{"n_layer": 13, "d_model": 512, "n_head": 8, "n_kv_head": 8, "head_dim": 64, "d_mlp": 2048, "vocab_size": 8192, "activation": "silu", "norm": "layernorm", "norm_place": "pre", "norm_eps": 1e-05, "positions": "learned", "qk_norm": false, "attn_scale": 0.125, "bias": "all", "tie_embeddings": true, "parallel_block": false, "init": "normal", "init_std_qkv": 0.0241, "init_std_o": 0.00473, "init_std_up": 0.0241, "init_std_down": 0.00236, "init_out_by_depth": true, "init_mimetic": 0.5, "optimizer": "muon_variant", "lr": 0.0163, "beta1": 0.93, "weight_decay": 0.013, "lr_head": 0.00777, "grad_clip": 1.0, "warmup_steps": 200, "schedule": "wsd", "decay_fraction": 0.816, "decay_shape": "pow", "final_lr_fraction": 0.1, "batch_tokens": 131072, "seq_len": 512, "doc_mask": true, "train_tokens": 663200000, "steps": 5060, "dataset": "wikipedia_en"}
Each number is 200 + 40 x the weight over its row's rms, rounded and kept within 0 to 999. Layers, rows and columns count from 0. The size before them is the row's rms in percent of the matrix's.

# layer 5 MLP down, 512x2048, rms 0.0667, rows 165-191, columns 1536-1791
103,219,172,208,205,312,217,124,91,345,245,207,109,159,145,206,206,299,162,217,189,191,226,202,196,144,141,190,250,169,269,222,187,148,204,223,194,247,241,220,226,195,167,164,270,189,199,198,195,247,225,140,194,166,198,190,103,237,194,181,135,251,195,165,194,177,200,199,186,155,261,209,202,249,164,164,155,171,170,244,224,168,193,253,206,221,199,231,100,221,151,206,241,214,303,147,171,239,228,205,130,180,126,190,207,109,171,235,257,211,224,205,253,202,246,187,136,184,261,156,191,190,245,171,240,172,212,181,177,176,177,240,149,203,214,226,193,224,233,222,180,179,166,294,179,140,211,156,250,149,241,201,183,206,168,195,186,193,191,263,199,168,228,245,301,199,175,280,222,132,204,202,191,257,183,271,183,188,170,140,187,202,234,172,173,272,193,157,219,223,179,209,286,227,160,188,262,207,193,130,176,240,268,186,227,133,189,172,199,171,207,280,166,189,223,206,240,209,201,204,302,191,268,186,240,358,187,181,151,275,194,169,201,161,202,200,180,184,229,235,181,192,164,207,210,139,235,182,269,206,224,162,169,192,290,247,142
099,109,211,206,153,187,210,206,183,196,219,156,182,146,185,253,214,149,177,181,152,197,195,213,130,168,215,178,176,191,174,218,217,241,247,195,221,165,204,235,194,251,262,217,243,205,189,198,250,217,184,138,173,123,181,166,177,162,287,131,214,139,226,224,158,138,185,123,160,214,80,232,157,137,121,251,216,144,152,235,189,196,116,183,125,200,175,149,214,168,205,177,162,194,139,150,154,236,230,243,172,152,217,239,130,125,206,197,203,123,205,268,191,180,236,215,157,184,189,120,244,171,187,131,193,238,159,154,113,219,213,251,204,199,245,174,187,199,256,234,218,142,228,284,164,157,235,172,129,231,152,195,155,217,158,199,226,261,226,163,194,215,241,206,137,244,249,216,223,240,178,166,199,177,175,113,244,227,173,233,136,297,178,211,246,246,205,222,201,148,199,220,199,224,247,147,224,270,136,130,182,173,264,256,257,198,218,159,186,198,249,157,190,249,235,178,200,157,211,237,209,236,178,293,132,222,214,195,149,245,223,239,238,206,171,172,217,163,246,206,171,216,223,182,199,194,197,194,224,299,141,222,217,252,157,212,186
099,180,133,181,238,188,229,219,108,122,217,194,164,159,207,211,239,194,219,245,211,220,82,251,152,178,136,223,222,259,225,99,184,154,237,197,212,202,185,213,189,152,164,185,122,195,169,238,244,207,191,226,147,248,160,174,167,230,140,184,154,192,223,194,161,201,250,162,254,137,199,205,112,281,279,200,221,169,231,194,239,176,223,184,192,81,223,222,198,209,217,278,190,168,205,158,146,143,212,193,231,284,206,162,210,157,168,183,132,246,252,184,230,183,161,143,218,239,174,175,225,200,263,114,168,238,205,169,211,186,254,193,196,192,235,171,228,149,131,302,180,177,143,193,269,185,244,188,195,130,209,264,219,228,215,186,250,252,198,242,190,224,200,136,212,211,293,119,117,125,187,179,184,150,176,171,233,173,180,165,102,179,137,242,190,199,236,197,237,158,187,223,233,223,150,156,168,245,248,210,210,136,148,237,172,213,129,182,140,132,219,222,154,195,224,206,260,187,225,173,188,194,162,208,123,186,216,217,227,256,195,146,162,180,208,234,166,166,149,211,247,149,215,220,250,213,189,206,161,233,229,262,120,251,121,172,250
096,158,311,193,241,156,143,205,240,232,199,240,189,192,248,175,164,197,186,142,250,206,130,152,222,256,150,237,136,145,230,160,175,175,132,223,185,186,219,256,218,181,191,177,192,164,255,174,222,175,197,162,189,215,211,120,188,183,212,170,199,240,168,210,248,202,188,195,198,235,264,202,254,203,188,160,248,270,216,166,233,223,149,171,161,209,212,214,148,205,136,179,162,165,223,206,200,167,231,189,160,224,263,167,208,221,170,120,160,224,213,138,182,187,258,216,249,215,172,156,184,187,212,163,209,124,212,174,303,143,253,134,232,241,185,147,171,222,203,117,170,183,229,205,213,220,186,193,209,190,175,196,167,185,260,212,170,192,143,137,194,241,229,191,179,185,90,191,282,282,190,177,167,145,285,244,197,175,171,156,156,225,196,198,266,132,151,173,227,155,250,194,213,162,245,208,192,125,265,158,180,193,213,171,197,186,245,230,205,186,190,178,146,213,157,214,113,223,242,127,204,189,245,205,168,178,265,199,152,238,171,212,145,291,236,160,212,265,181,197,184,234,213,186,250,196,167,211,191,216,200,161,206,227,225,150,242
097,206,160,202,185,159,163,208,190,237,167,148,192,239,194,243,166,260,207,227,169,201,173,156,200,146,215,279,191,194,248,167,192,165,123,196,192,215,250,190,188,217,180,100,188,141,143,226,177,196,136,195,219,233,197,254,192,234,152,247,216,203,155,184,211,212,185,249,170,231,183,294,208,207,198,202,186,188,168,214,256,225,201,173,118,212,177,226,193,210,268,226,115,125,197,216,258,197,148,220,202,155,148,221,182,172,209,226,169,211,89,198,221,268,225,203,166,229,110,131,165,157,150,163,193,232,197,174,189,193,149,314,195,192,165,212,208,183,214,218,199,311,208,282,174,216,202,242,178,210,174,167,155,115,201,238,164,278,136,219,185,191,234,264,108,200,226,171,160,245,214,253,152,197,190,192,266,115,225,227,214,253,148,215,194,260,188,157,188,244,248,140,132,221,244,181,200,132,212,223,257,175,175,196,198,205,118,161,230,118,193,218,149,229,232,120,211,215,202,231,189,170,121,179,180,218,141,180,174,232,271,164,257,149,181,236,230,215,189,201,174,165,157,233,202,164,230,212,165,197,165,184,173,296,199,180,255
100,212,183,200,175,231,221,217,235,214,177,160,253,149,174,244,215,203,187,181,213,213,245,146,211,283,173,225,196,220,222,144,264,238,157,257,237,152,90,226,212,263,225,153,240,204,215,202,183,188,158,175,184,218,201,208,196,157,227,204,234,223,114,213,149,197,269,190,227,154,221,252,178,252,215,168,172,189,184,208,106,232,107,170,249,192,192,268,280,219,199,177,277,188,209,260,165,158,173,223,199,235,190,179,251,199,230,234,265,155,187,233,243,316,236,221,173,224,261,182,91,178,210,214,149,172,221,226,264,126,198,134,153,203,162,168,235,192,226,235,168,247,197,197,121,263,212,165,204,210,218,219,197,328,187,213,133,163,246,163,200,205,245,169,153,206,149,174,272,181,160,132,232,170,243,135,215,221,218,204,254,159,237,223,190,236,205,155,179,194,196,175,230,146,234,198,168,231,251,177,153,206,240,206,230,244,214,173,143,206,232,187,239,133,197,177,175,183,256,192,188,230,151,221,202,188,231,176,195,184,271,226,183,200,183,164,128,186,150,195,209,174,172,201,130,162,228,233,163,201,223,216,186,232,227,167,231
101,204,304,210,187,212,226,209,158,205,190,194,228,233,262,218,129,139,174,246,202,183,137,187,188,175,291,208,290,179,171,250,177,210,261,186,209,184,203,186,191,169,193,193,214,248,141,188,207,287,281,165,231,237,222,141,160,246,124,180,233,133,170,152,236,139,250,191,240,250,251,197,227,208,257,160,193,233,155,176,201,189,166,158,259,151,196,203,125,173,180,235,238,205,220,259,229,157,93,264,180,227,241,165,215,212,209,199,220,167,218,193,161,138,276,265,222,315,137,258,215,181,191,236,223,145,186,196,173,202,283,159,205,217,207,170,205,203,171,295,180,226,172,212,180,194,202,134,143,125,172,179,291,271,225,142,189,206,121,184,198,183,223,141,134,223,206,189,187,222,232,189,176,199,204,281,120,209,200,216,246,178,145,180,158,190,148,195,191,136,129,226,310,129,177,174,138,186,265,166,227,242,207,252,201,172,201,160,206,188,257,244,238,203,142,189,257,206,195,203,203,287,229,226,164,253,113,213,193,171,174,244,220,247,159,273,244,216,122,172,194,118,189,246,197,260,119,182,172,187,239,192,166,206,197,236,206
096,234,210,163,201,158,156,217,203,228,248,157,177,222,252,163,136,204,227,170,154,141,214,223,176,183,103,203,169,234,191,248,292,135,192,165,163,224,226,133,262,191,228,247,209,144,118,190,255,133,197,163,187,185,232,144,170,129,171,163,163,205,219,227,174,203,233,244,216,224,245,266,164,254,203,216,280,251,181,204,151,254,179,247,276,104,181,277,216,186,202,202,133,220,220,243,252,295,153,197,171,170,171,157,187,229,237,211,201,211,188,183,160,201,181,202,190,167,231,226,173,219,206,200,263,151,211,142,229,267,211,212,155,180,239,215,164,185,173,209,141,209,238,95,244,248,200,195,257,230,196,152,197,168,169,220,209,140,175,240,242,170,199,239,237,152,189,131,196,203,204,170,174,210,187,199,341,151,219,216,144,213,232,217,217,281,72,259,211,283,185,204,293,251,237,161,181,217,209,216,208,210,141,194,295,250,253,133,207,200,236,262,204,206,214,227,196,204,252,216,230,151,182,229,245,201,146,217,158,193,191,230,243,216,206,220,121,191,181,255,218,228,256,213,175,196,166,174,186,228,245,174,163,172,240,240,234
101,244,211,212,221,199,227,180,150,103,126,178,155,225,268,278,200,126,201,244,179,196,158,201,205,128,288,264,178,211,144,235,202,227,223,216,240,243,191,160,118,154,209,203,208,156,105,208,155,190,229,206,248,216,162,271,189,163,115,137,183,190,266,170,194,194,331,212,219,217,183,197,198,169,158,187,213,199,242,182,246,228,204,230,174,172,227,101,227,170,173,193,177,174,194,233,253,152,225,206,177,206,192,227,153,284,208,223,237,238,237,190,149,191,171,229,191,193,230,164,161,192,195,147,196,92,208,229,170,260,309,191,263,226,220,258,214,225,112,157,215,180,251,166,177,199,232,233,159,154,128,256,255,225,209,224,262,182,170,286,220,188,154,273,228,189,211,196,121,226,177,139,221,171,157,240,158,158,173,221,238,169,155,211,145,257,232,237,186,193,193,159,202,222,184,217,221,167,155,309,231,233,192,215,301,206,165,229,239,216,176,138,219,239,181,195,214,187,231,252,163,229,192,148,269,227,131,212,230,232,143,162,229,153,262,221,258,247,188,198,200,206,158,147,232,275,181,247,188,166,228,218,198,110,181,281,219
097,212,225,211,197,180,295,190,192,215,197,208,203,147,205,267,221,180,242,143,194,229,184,221,188,168,188,178,195,207,254,173,235,182,231,223,229,258,145,110,222,128,201,161,164,222,144,186,151,189,224,200,189,179,259,232,156,85,358,207,186,207,268,217,255,192,191,259,166,170,192,254,225,208,227,247,201,270,172,197,226,145,211,273,227,161,182,237,104,171,239,256,190,151,197,186,204,210,135,235,229,194,231,176,152,207,276,235,269,174,194,154,149,234,204,235,161,176,171,93,162,221,191,196,272,227,236,209,214,161,122,222,180,195,177,204,200,190,212,271,230,179,212,191,238,249,199,194,279,151,199,210,173,248,195,203,212,160,273,164,190,186,151,260,166,178,194,304,212,224,156,175,199,120,201,221,111,203,199,148,189,167,204,174,225,251,246,179,202,199,236,213,209,165,201,246,234,139,244,187,221,175,176,154,204,186,118,173,211,226,197,226,158,210,257,184,153,204,222,117,200,209,258,174,257,200,152,258,191,257,197,222,222,231,227,137,233,183,188,198,237,174,218,274,189,210,201,221,311,158,203,167,136,129,239,187,266
104,189,220,191,211,232,160,286,232,226,147,155,195,251,200,214,245,208,202,247,207,187,272,185,231,222,264,290,265,211,274,215,257,170,198,210,231,195,169,220,236,219,210,238,230,175,237,187,245,172,208,275,182,208,286,234,233,138,334,199,131,179,152,186,185,157,220,167,228,198,177,183,191,188,212,203,192,182,169,149,245,217,150,248,162,273,241,211,212,246,196,251,188,177,225,240,249,183,255,211,189,161,183,202,235,148,177,245,177,206,236,267,253,151,241,184,298,146,179,148,196,283,196,169,175,210,138,221,161,192,221,194,232,199,218,127,176,200,145,235,220,172,202,209,245,239,222,228,184,198,184,216,170,247,284,165,188,245,172,257,213,194,235,149,266,325,237,244,258,224,225,173,214,234,205,201,152,176,238,180,248,253,238,178,177,136,189,269,186,305,121,228,173,181,148,260,284,150,196,239,157,246,200,165,188,208,207,255,164,174,201,132,227,177,182,224,155,182,225,144,178,187,213,240,220,139,201,213,172,129,195,217,259,186,217,233,175,217,179,229,243,224,208,250,196,194,231,226,186,239,215,214,227,119,205,272,172
101,231,243,243,284,246,219,228,150,227,204,188,262,276,128,187,264,228,174,192,209,205,228,160,206,168,181,152,170,178,177,184,217,183,205,227,224,212,196,104,211,201,191,177,189,181,221,218,228,235,202,193,182,245,142,225,169,172,169,185,231,71,165,186,190,162,176,170,155,198,199,267,230,211,238,143,191,259,193,232,235,173,203,115,218,216,224,198,176,202,195,272,172,183,202,248,197,263,217,210,206,166,196,219,180,289,254,247,226,163,205,167,136,186,237,200,231,176,231,247,218,157,183,162,250,250,222,250,199,268,137,226,191,181,211,237,194,228,204,181,214,242,192,235,175,165,211,128,183,216,191,167,221,165,175,204,195,256,188,212,207,195,233,209,178,153,213,237,222,193,149,195,183,231,193,225,190,162,241,225,196,195,248,219,126,223,263,246,164,171,177,236,179,174,265,183,163,169,131,173,225,192,307,145,276,96,180,160,126,149,196,217,235,226,209,199,180,177,256,202,279,160,186,154,218,279,192,219,148,189,156,190,240,174,245,190,206,215,118,200,217,177,115,234,187,182,195,177,239,226,190,195,187,220,147,199,264
100,164,164,188,217,191,163,196,212,365,225,189,154,260,204,170,202,241,185,231,187,247,188,218,224,236,189,209,169,138,247,207,196,198,193,178,180,175,167,235,162,228,211,213,261,209,201,181,218,243,198,155,193,247,270,211,157,167,206,190,214,174,149,255,258,193,167,197,219,204,236,264,233,165,215,179,156,253,217,183,182,145,121,181,162,191,167,235,163,233,190,221,169,226,142,185,224,198,184,201,237,189,147,190,275,209,175,134,182,184,215,194,207,233,251,235,193,183,208,188,214,182,154,175,161,184,160,224,234,269,180,228,142,157,193,217,174,168,200,270,254,190,214,207,220,198,145,217,212,227,148,262,116,207,219,218,136,216,162,258,261,158,232,227,217,225,280,290,197,218,247,207,206,254,241,237,209,219,259,265,205,217,177,171,208,210,184,207,187,266,216,271,167,302,190,243,202,176,188,155,131,172,247,230,255,236,241,187,238,242,229,195,185,148,186,284,183,181,190,155,232,192,266,275,217,187,195,191,202,153,202,148,159,205,152,168,223,233,151,201,190,178,202,194,180,253,143,157,214,167,164,165,183,159,212,221,196
099,239,185,188,162,159,164,239,123,152,209,231,186,163,208,333,220,211,276,157,213,201,248,178,203,149,209,167,196,181,174,224,234,229,163,211,280,177,230,202,214,186,183,229,269,198,196,194,165,189,194,264,151,229,200,263,227,252,156,221,217,170,209,270,147,177,193,145,218,200,219,148,198,210,158,167,197,99,150,230,180,187,196,138,131,214,258,312,173,186,255,178,222,200,233,279,230,190,252,258,169,185,159,220,212,185,208,207,235,229,207,149,189,210,232,179,234,245,220,246,181,248,236,236,228,231,244,196,183,194,170,206,240,178,137,159,138,206,303,298,182,188,171,260,189,284,149,129,257,219,274,220,224,209,188,195,189,185,169,268,248,198,238,243,194,223,196,161,163,179,101,167,205,142,221,237,145,179,210,206,118,203,192,222,202,219,201,182,242,200,217,123,162,203,203,199,229,191,217,228,129,215,246,187,179,207,250,266,183,248,151,199,146,235,233,178,286,208,268,229,202,201,153,190,160,227,140,210,204,215,201,197,237,257,180,204,182,198,240,216,200,204,152,201,198,223,209,199,157,237,109,267,203,234,162,174,199
106,238,239,156,211,168,269,197,119,245,129,197,228,207,192,290,195,201,204,216,200,234,197,171,286,202,167,228,258,215,168,263,135,208,258,135,175,229,193,166,173,221,204,124,241,234,201,235,163,208,251,138,216,163,203,177,193,191,53,149,155,201,228,190,258,240,256,147,241,182,172,209,235,235,143,217,179,258,197,205,199,185,318,281,190,147,205,212,184,213,145,200,283,231,221,174,218,218,249,197,209,216,241,210,218,170,251,188,257,174,135,185,260,190,209,227,212,176,166,288,181,211,210,271,155,199,228,254,239,221,275,156,175,153,235,243,198,213,222,214,235,152,196,208,236,172,232,151,257,176,243,195,182,243,161,205,238,227,216,216,130,152,197,195,220,184,234,171,274,125,188,158,214,252,153,215,237,137,220,239,177,188,226,249,165,184,224,151,214,193,127,252,173,171,249,220,226,223,161,248,198,189,247,265,164,180,210,170,259,224,149,131,188,227,246,172,227,228,191,173,237,228,251,230,241,64,173,237,218,196,248,168,253,172,205,256,194,231,207,192,209,97,197,244,237,240,267,213,242,216,191,242,183,168,234,231,221
099,257,117,154,240,218,218,213,196,208,151,243,253,142,206,237,289,219,185,168,146,192,187,222,170,229,202,193,102,224,195,201,260,245,263,201,162,252,271,202,275,243,258,218,197,257,203,204,213,246,254,263,148,205,136,189,193,146,178,251,262,211,297,263,189,247,213,234,218,239,209,172,189,109,212,228,145,171,200,176,159,231,262,200,231,124,194,144,165,213,253,135,177,174,175,129,215,202,221,237,129,171,189,165,289,200,196,178,262,172,176,197,115,207,210,142,173,243,196,138,199,217,190,191,179,168,228,266,288,173,195,200,210,158,213,182,171,182,264,131,201,214,273,157,168,237,187,232,172,175,180,219,234,259,218,187,169,129,212,214,147,142,206,175,192,201,171,210,207,205,247,158,179,219,265,161,158,203,180,159,195,240,186,234,207,172,149,161,180,209,123,251,186,156,200,221,159,182,179,199,260,204,182,145,135,184,74,191,215,195,175,180,246,180,173,213,169,208,187,161,215,247,193,163,142,111,170,195,149,186,200,224,135,200,252,222,196,202,229,220,252,162,216,248,218,85,220,205,196,151,262,241,216,160,246,226,144
101,187,184,186,227,269,217,187,207,143,229,156,149,223,225,175,226,227,235,173,179,181,221,206,212,167,171,214,253,126,72,173,204,125,204,190,181,213,216,141,151,239,155,211,273,188,164,235,203,200,120,88,223,237,179,230,153,262,263,262,171,234,176,166,252,178,207,219,170,163,250,229,144,207,184,275,196,191,197,179,285,261,164,249,158,192,191,165,214,228,196,197,152,156,123,218,195,285,140,160,205,267,124,249,239,118,165,193,184,212,145,180,268,230,143,184,314,278,179,230,161,174,288,217,202,199,206,210,244,231,226,138,232,218,180,192,217,207,165,231,223,164,195,230,127,238,239,139,178,213,240,133,146,202,178,216,248,117,225,219,214,191,171,212,140,199,242,186,222,198,113,223,199,293,135,206,171,219,160,116,164,161,217,234,212,197,184,210,241,195,176,200,186,109,189,208,123,229,213,230,258,173,198,151,156,229,144,173,167,191,207,228,168,256,219,204,228,209,190,249,163,183,216,223,219,185,244,221,232,160,119,193,190,133,238,221,231,146,182,254,207,208,235,174,218,250,205,168,245,184,300,198,207,207,222,114,249
100,233,267,165,202,204,207,186,164,310,284,173,157,275,289,290,181,239,189,222,199,183,189,202,192,196,220,116,182,179,150,171,182,110,254,181,163,248,140,181,165,252,222,146,163,200,222,170,132,144,279,178,207,204,208,220,210,265,242,193,127,198,239,197,218,217,211,202,188,257,166,150,179,243,190,188,171,236,178,160,203,151,173,173,159,229,187,237,139,257,268,174,168,194,168,205,223,100,221,167,252,138,215,173,212,171,354,160,160,214,223,154,138,186,218,258,207,215,226,187,214,240,208,223,236,231,210,204,190,228,345,214,123,161,216,263,235,195,205,240,236,224,215,253,140,221,158,183,233,176,230,235,187,213,202,188,217,202,204,158,190,150,203,202,202,202,177,221,174,223,232,208,256,187,207,208,272,182,183,192,221,204,242,190,209,231,237,165,190,258,145,225,237,245,189,172,245,186,144,245,138,103,264,182,245,203,259,210,216,94,249,204,174,220,181,262,153,197,185,208,195,208,174,154,228,170,203,197,206,205,213,235,185,186,240,220,167,152,169,228,159,184,163,265,226,144,275,224,233,225,210,166,178,259,212,265,172
099,138,196,215,157,227,133,147,207,265,165,218,202,155,149,204,225,248,182,232,187,256,144,179,198,199,217,158,185,219,171,161,177,131,242,118,238,191,253,145,173,233,140,226,175,249,230,188,200,164,175,317,223,224,260,177,251,213,204,165,196,258,193,149,234,198,194,196,183,211,209,178,192,209,207,209,195,188,104,223,207,221,182,145,194,238,216,213,234,189,113,212,174,209,172,167,231,214,192,125,191,186,198,229,148,143,170,121,272,235,168,212,278,179,253,272,183,238,195,134,184,177,228,217,200,201,223,235,137,246,191,191,243,227,175,165,228,217,141,238,242,149,166,202,211,201,222,129,180,233,176,260,107,214,262,230,230,221,202,105,218,171,261,208,202,202,250,181,149,180,251,164,219,237,231,231,211,139,224,259,101,216,264,234,229,232,188,209,218,230,228,251,247,233,248,243,219,147,204,137,222,208,145,260,257,246,175,190,170,141,211,162,190,195,235,208,198,218,185,163,266,174,236,148,175,99,312,182,218,273,187,211,171,192,143,170,232,178,238,202,227,240,229,152,185,147,200,173,210,241,147,253,235,194,190,209,137
100,204,114,235,191,166,284,160,170,198,129,195,264,215,199,269,228,216,250,234,207,279,178,172,277,204,192,181,191,254,246,238,260,260,187,154,198,175,180,221,174,272,218,177,160,171,213,298,214,191,205,223,207,247,277,191,251,215,113,252,213,239,178,221,237,182,185,162,234,240,212,149,206,243,146,153,202,145,179,200,227,247,130,209,243,197,220,156,207,265,213,228,301,212,159,201,226,208,310,199,283,229,252,202,299,248,209,172,195,260,169,275,206,229,223,163,224,254,256,171,159,135,189,171,171,216,176,207,206,178,235,114,206,212,293,228,211,179,192,185,213,212,160,154,216,225,117,187,228,224,188,252,310,269,242,160,162,118,211,162,187,142,172,164,180,186,231,204,226,240,153,222,205,173,191,206,192,162,145,173,181,207,218,197,200,138,234,221,206,207,233,179,195,253,256,198,163,200,266,235,172,234,187,265,169,186,213,141,190,190,218,118,283,234,219,151,140,186,190,179,142,198,185,230,210,193,169,231,202,191,183,201,268,107,249,206,243,210,77,156,205,141,204,187,201,182,240,187,158,214,187,198,265,163,148,228,225
099,160,216,146,125,201,181,257,205,234,224,263,177,157,204,299,270,235,184,164,207,106,250,255,279,265,90,174,185,186,243,177,119,211,217,149,202,171,239,194,165,209,203,174,232,231,170,181,149,216,254,138,196,183,238,230,168,225,185,214,197,189,239,243,97,193,125,223,229,173,290,255,192,173,295,205,180,207,202,210,200,164,228,251,154,203,172,187,201,201,238,155,271,182,237,202,230,193,221,239,187,229,239,168,92,225,186,254,223,165,130,198,171,297,220,190,189,203,263,207,254,156,235,232,294,194,204,238,174,223,218,221,174,161,202,230,215,243,209,303,153,199,155,212,151,240,160,232,238,185,238,237,238,249,214,209,185,128,127,195,220,195,183,112,155,258,157,240,233,200,248,144,195,234,194,212,188,227,220,227,215,199,206,195,131,138,214,215,204,240,145,268,259,172,265,199,178,161,228,257,159,253,321,195,239,248,294,252,178,181,150,224,169,195,154,153,205,159,249,235,200,207,215,154,108,147,267,189,181,190,165,153,263,163,183,232,123,218,243,183,205,151,177,188,166,207,180,222,264,173,185,134,298,140,137,302,191
104,210,278,219,103,199,137,209,167,155,153,128,171,248,176,215,194,283,237,251,188,268,228,223,134,223,141,161,263,194,164,160,189,199,239,178,208,211,122,154,230,138,220,206,163,243,198,152,206,198,126,246,181,132,151,291,190,243,197,210,185,227,277,183,253,141,182,145,199,178,163,257,223,193,170,144,226,281,271,208,205,200,223,245,174,265,210,132,231,166,205,169,224,173,291,260,224,172,103,138,200,115,253,194,226,191,290,227,173,174,209,223,182,225,155,189,189,233,291,179,118,180,197,186,235,195,162,241,182,172,123,216,260,149,164,279,211,225,173,355,222,133,212,184,161,119,191,251,235,180,152,232,249,211,243,203,172,148,152,207,254,183,179,199,237,190,178,146,210,204,199,174,228,174,202,191,203,196,207,241,186,277,207,201,94,190,238,221,207,143,219,142,249,198,200,132,199,186,194,215,237,171,238,178,190,141,277,161,172,127,213,147,250,151,208,202,179,218,135,178,228,275,166,188,172,252,182,210,236,204,251,275,221,172,208,229,127,177,193,267,215,210,201,162,176,206,197,221,313,229,232,191,241,154,131,181,298
098,242,179,204,231,232,174,226,268,223,163,261,186,216,294,227,116,209,161,207,144,259,242,233,176,189,231,254,177,251,183,257,169,248,210,183,175,155,187,265,190,95,199,250,194,220,199,202,166,213,132,220,193,220,214,254,159,208,223,235,202,162,180,149,218,238,268,184,179,189,206,212,137,186,216,187,158,265,266,183,208,166,211,203,210,96,260,266,203,231,193,215,223,196,180,213,237,233,277,113,199,165,103,196,121,211,179,241,147,204,188,168,175,199,306,205,173,258,206,210,192,221,229,261,211,153,197,194,242,306,208,161,193,218,188,242,226,212,172,168,223,171,209,222,188,154,150,175,205,216,225,207,262,151,183,179,253,143,155,252,163,186,240,215,286,161,218,226,208,211,204,184,192,255,187,203,198,292,222,225,157,292,239,210,170,235,221,220,185,190,195,213,193,249,224,182,188,221,150,218,133,209,316,221,219,199,155,213,142,234,244,215,232,203,253,181,175,217,168,149,165,221,274,192,259,193,135,212,207,194,200,294,306,260,181,231,159,217,173,181,186,161,191,196,175,233,202,228,264,216,202,188,226,238,167,171,211
103,157,167,203,217,202,178,266,238,204,224,258,219,220,161,214,200,194,264,173,244,245,139,221,147,273,178,145,214,179,263,226,272,166,191,171,253,228,157,293,189,231,220,153,180,250,258,216,149,163,190,216,159,255,186,180,225,169,215,217,228,165,168,217,241,200,179,267,236,286,185,226,183,175,125,269,214,270,259,227,228,237,297,194,224,179,241,172,307,232,202,161,183,186,185,154,237,193,215,174,224,206,235,154,231,176,172,163,176,211,274,234,211,220,173,182,165,235,159,179,214,243,298,198,243,198,205,152,264,182,238,171,172,218,190,195,244,223,282,285,175,196,177,168,260,227,210,256,236,178,191,173,141,235,189,222,173,192,125,170,190,237,227,247,223,213,246,213,200,216,205,237,215,132,157,151,246,245,231,125,150,224,255,188,202,199,199,239,218,166,233,173,232,188,191,206,208,186,187,156,174,230,174,217,200,141,199,144,174,194,160,245,189,306,173,155,201,201,213,176,175,251,133,167,218,229,225,219,206,218,227,171,222,242,172,180,217,194,173,251,220,152,157,230,166,220,174,196,118,158,152,266,224,191,226,203,268
106,154,248,170,190,208,232,163,230,179,160,251,170,182,181,192,179,273,167,214,146,120,163,290,154,254,241,163,131,232,203,180,172,184,176,223,198,136,170,184,235,268,191,172,189,257,273,153,245,279,230,234,189,222,148,202,227,144,201,216,221,215,182,159,156,197,212,234,282,128,206,175,152,159,215,221,238,228,187,154,211,163,228,228,100,122,147,182,200,119,167,116,191,191,209,183,235,189,202,166,235,279,165,224,263,247,132,157,196,154,201,279,211,194,240,225,209,199,135,179,168,186,159,217,230,226,226,209,199,128,243,174,274,243,202,171,207,208,198,195,218,182,228,200,246,189,185,220,165,195,214,203,178,239,221,198,206,139,171,241,164,218,264,181,173,199,217,137,236,272,197,236,178,190,156,149,143,192,212,149,202,125,223,237,233,235,153,226,200,243,208,211,188,203,223,209,251,254,230,194,182,188,273,255,174,202,150,206,187,236,281,150,249,167,190,223,145,181,243,159,313,227,221,249,188,159,186,201,204,225,200,252,209,207,249,210,175,262,196,250,191,199,196,210,182,254,246,271,204,276,207,129,234,242,304,159,178
099,278,194,211,182,212,192,187,176,172,127,220,193,199,160,194,209,178,130,156,246,195,200,183,189,185,194,187,203,176,183,195,249,147,223,167,121,185,174,172,197,185,183,183,267,151,149,230,175,210,241,171,169,160,227,131,242,176,176,199,208,212,216,210,217,281,161,195,216,162,215,210,205,195,160,200,94,227,146,276,188,228,214,176,184,278,148,193,178,173,134,244,211,201,220,190,165,125,209,230,241,157,275,189,247,199,186,239,163,174,230,256,203,182,220,225,146,216,143,152,103,221,161,209,140,250,188,115,157,158,151,241,157,184,209,201,237,217,251,179,216,173,199,149,178,120,227,143,155,200,167,159,204,191,206,199,278,137,215,188,144,136,229,212,272,218,184,216,172,141,187,216,197,145,203,328,269,251,123,245,270,165,221,216,132,183,211,225,225,142,125,239,218,198,144,207,160,242,177,108,240,210,127,198,211,163,192,243,165,231,186,128,194,166,232,285,239,184,146,229,230,214,170,236,191,227,215,133,184,189,264,242,290,132,205,131,148,218,196,233,190,159,242,216,122,120,291,183,179,199,168,282,165,86,149,246,209
097,173,242,180,182,265,210,194,206,204,191,222,219,219,229,223,219,226,152,211,235,145,159,137,181,110,244,196,139,275,248,205,237,301,223,115,167,189,190,238,156,152,265,203,179,157,204,257,183,174,216,190,203,154,229,216,235,205,150,218,116,207,190,197,179,233,145,237,218,290,122,140,215,191,267,138,182,151,157,147,241,233,190,161,151,190,244,173,192,213,262,171,219,243,186,235,211,216,158,185,203,95,235,200,169,180,102,197,231,196,119,139,144,172,186,203,154,134,190,285,72,225,246,271,148,191,195,215,183,233,156,258,194,189,110,190,186,185,316,184,160,205,169,192,143,151,174,252,149,203,197,202,144,161,164,205,232,242,193,142,185,280,163,180,177,192,182,208,234,154,212,199,182,234,293,290,192,127,185,228,222,112,221,185,325,210,148,212,182,186,161,205,222,209,227,161,192,193,153,170,198,271,144,247,203,222,188,339,252,246,226,152,212,253,189,167,244,202,267,219,164,248,205,244,190,190,211,208,209,201,164,194,218,170,215,184,153,178,207,195,198,188,217,231,189,202,170,204,178,133,208,183,229,162,293,121,186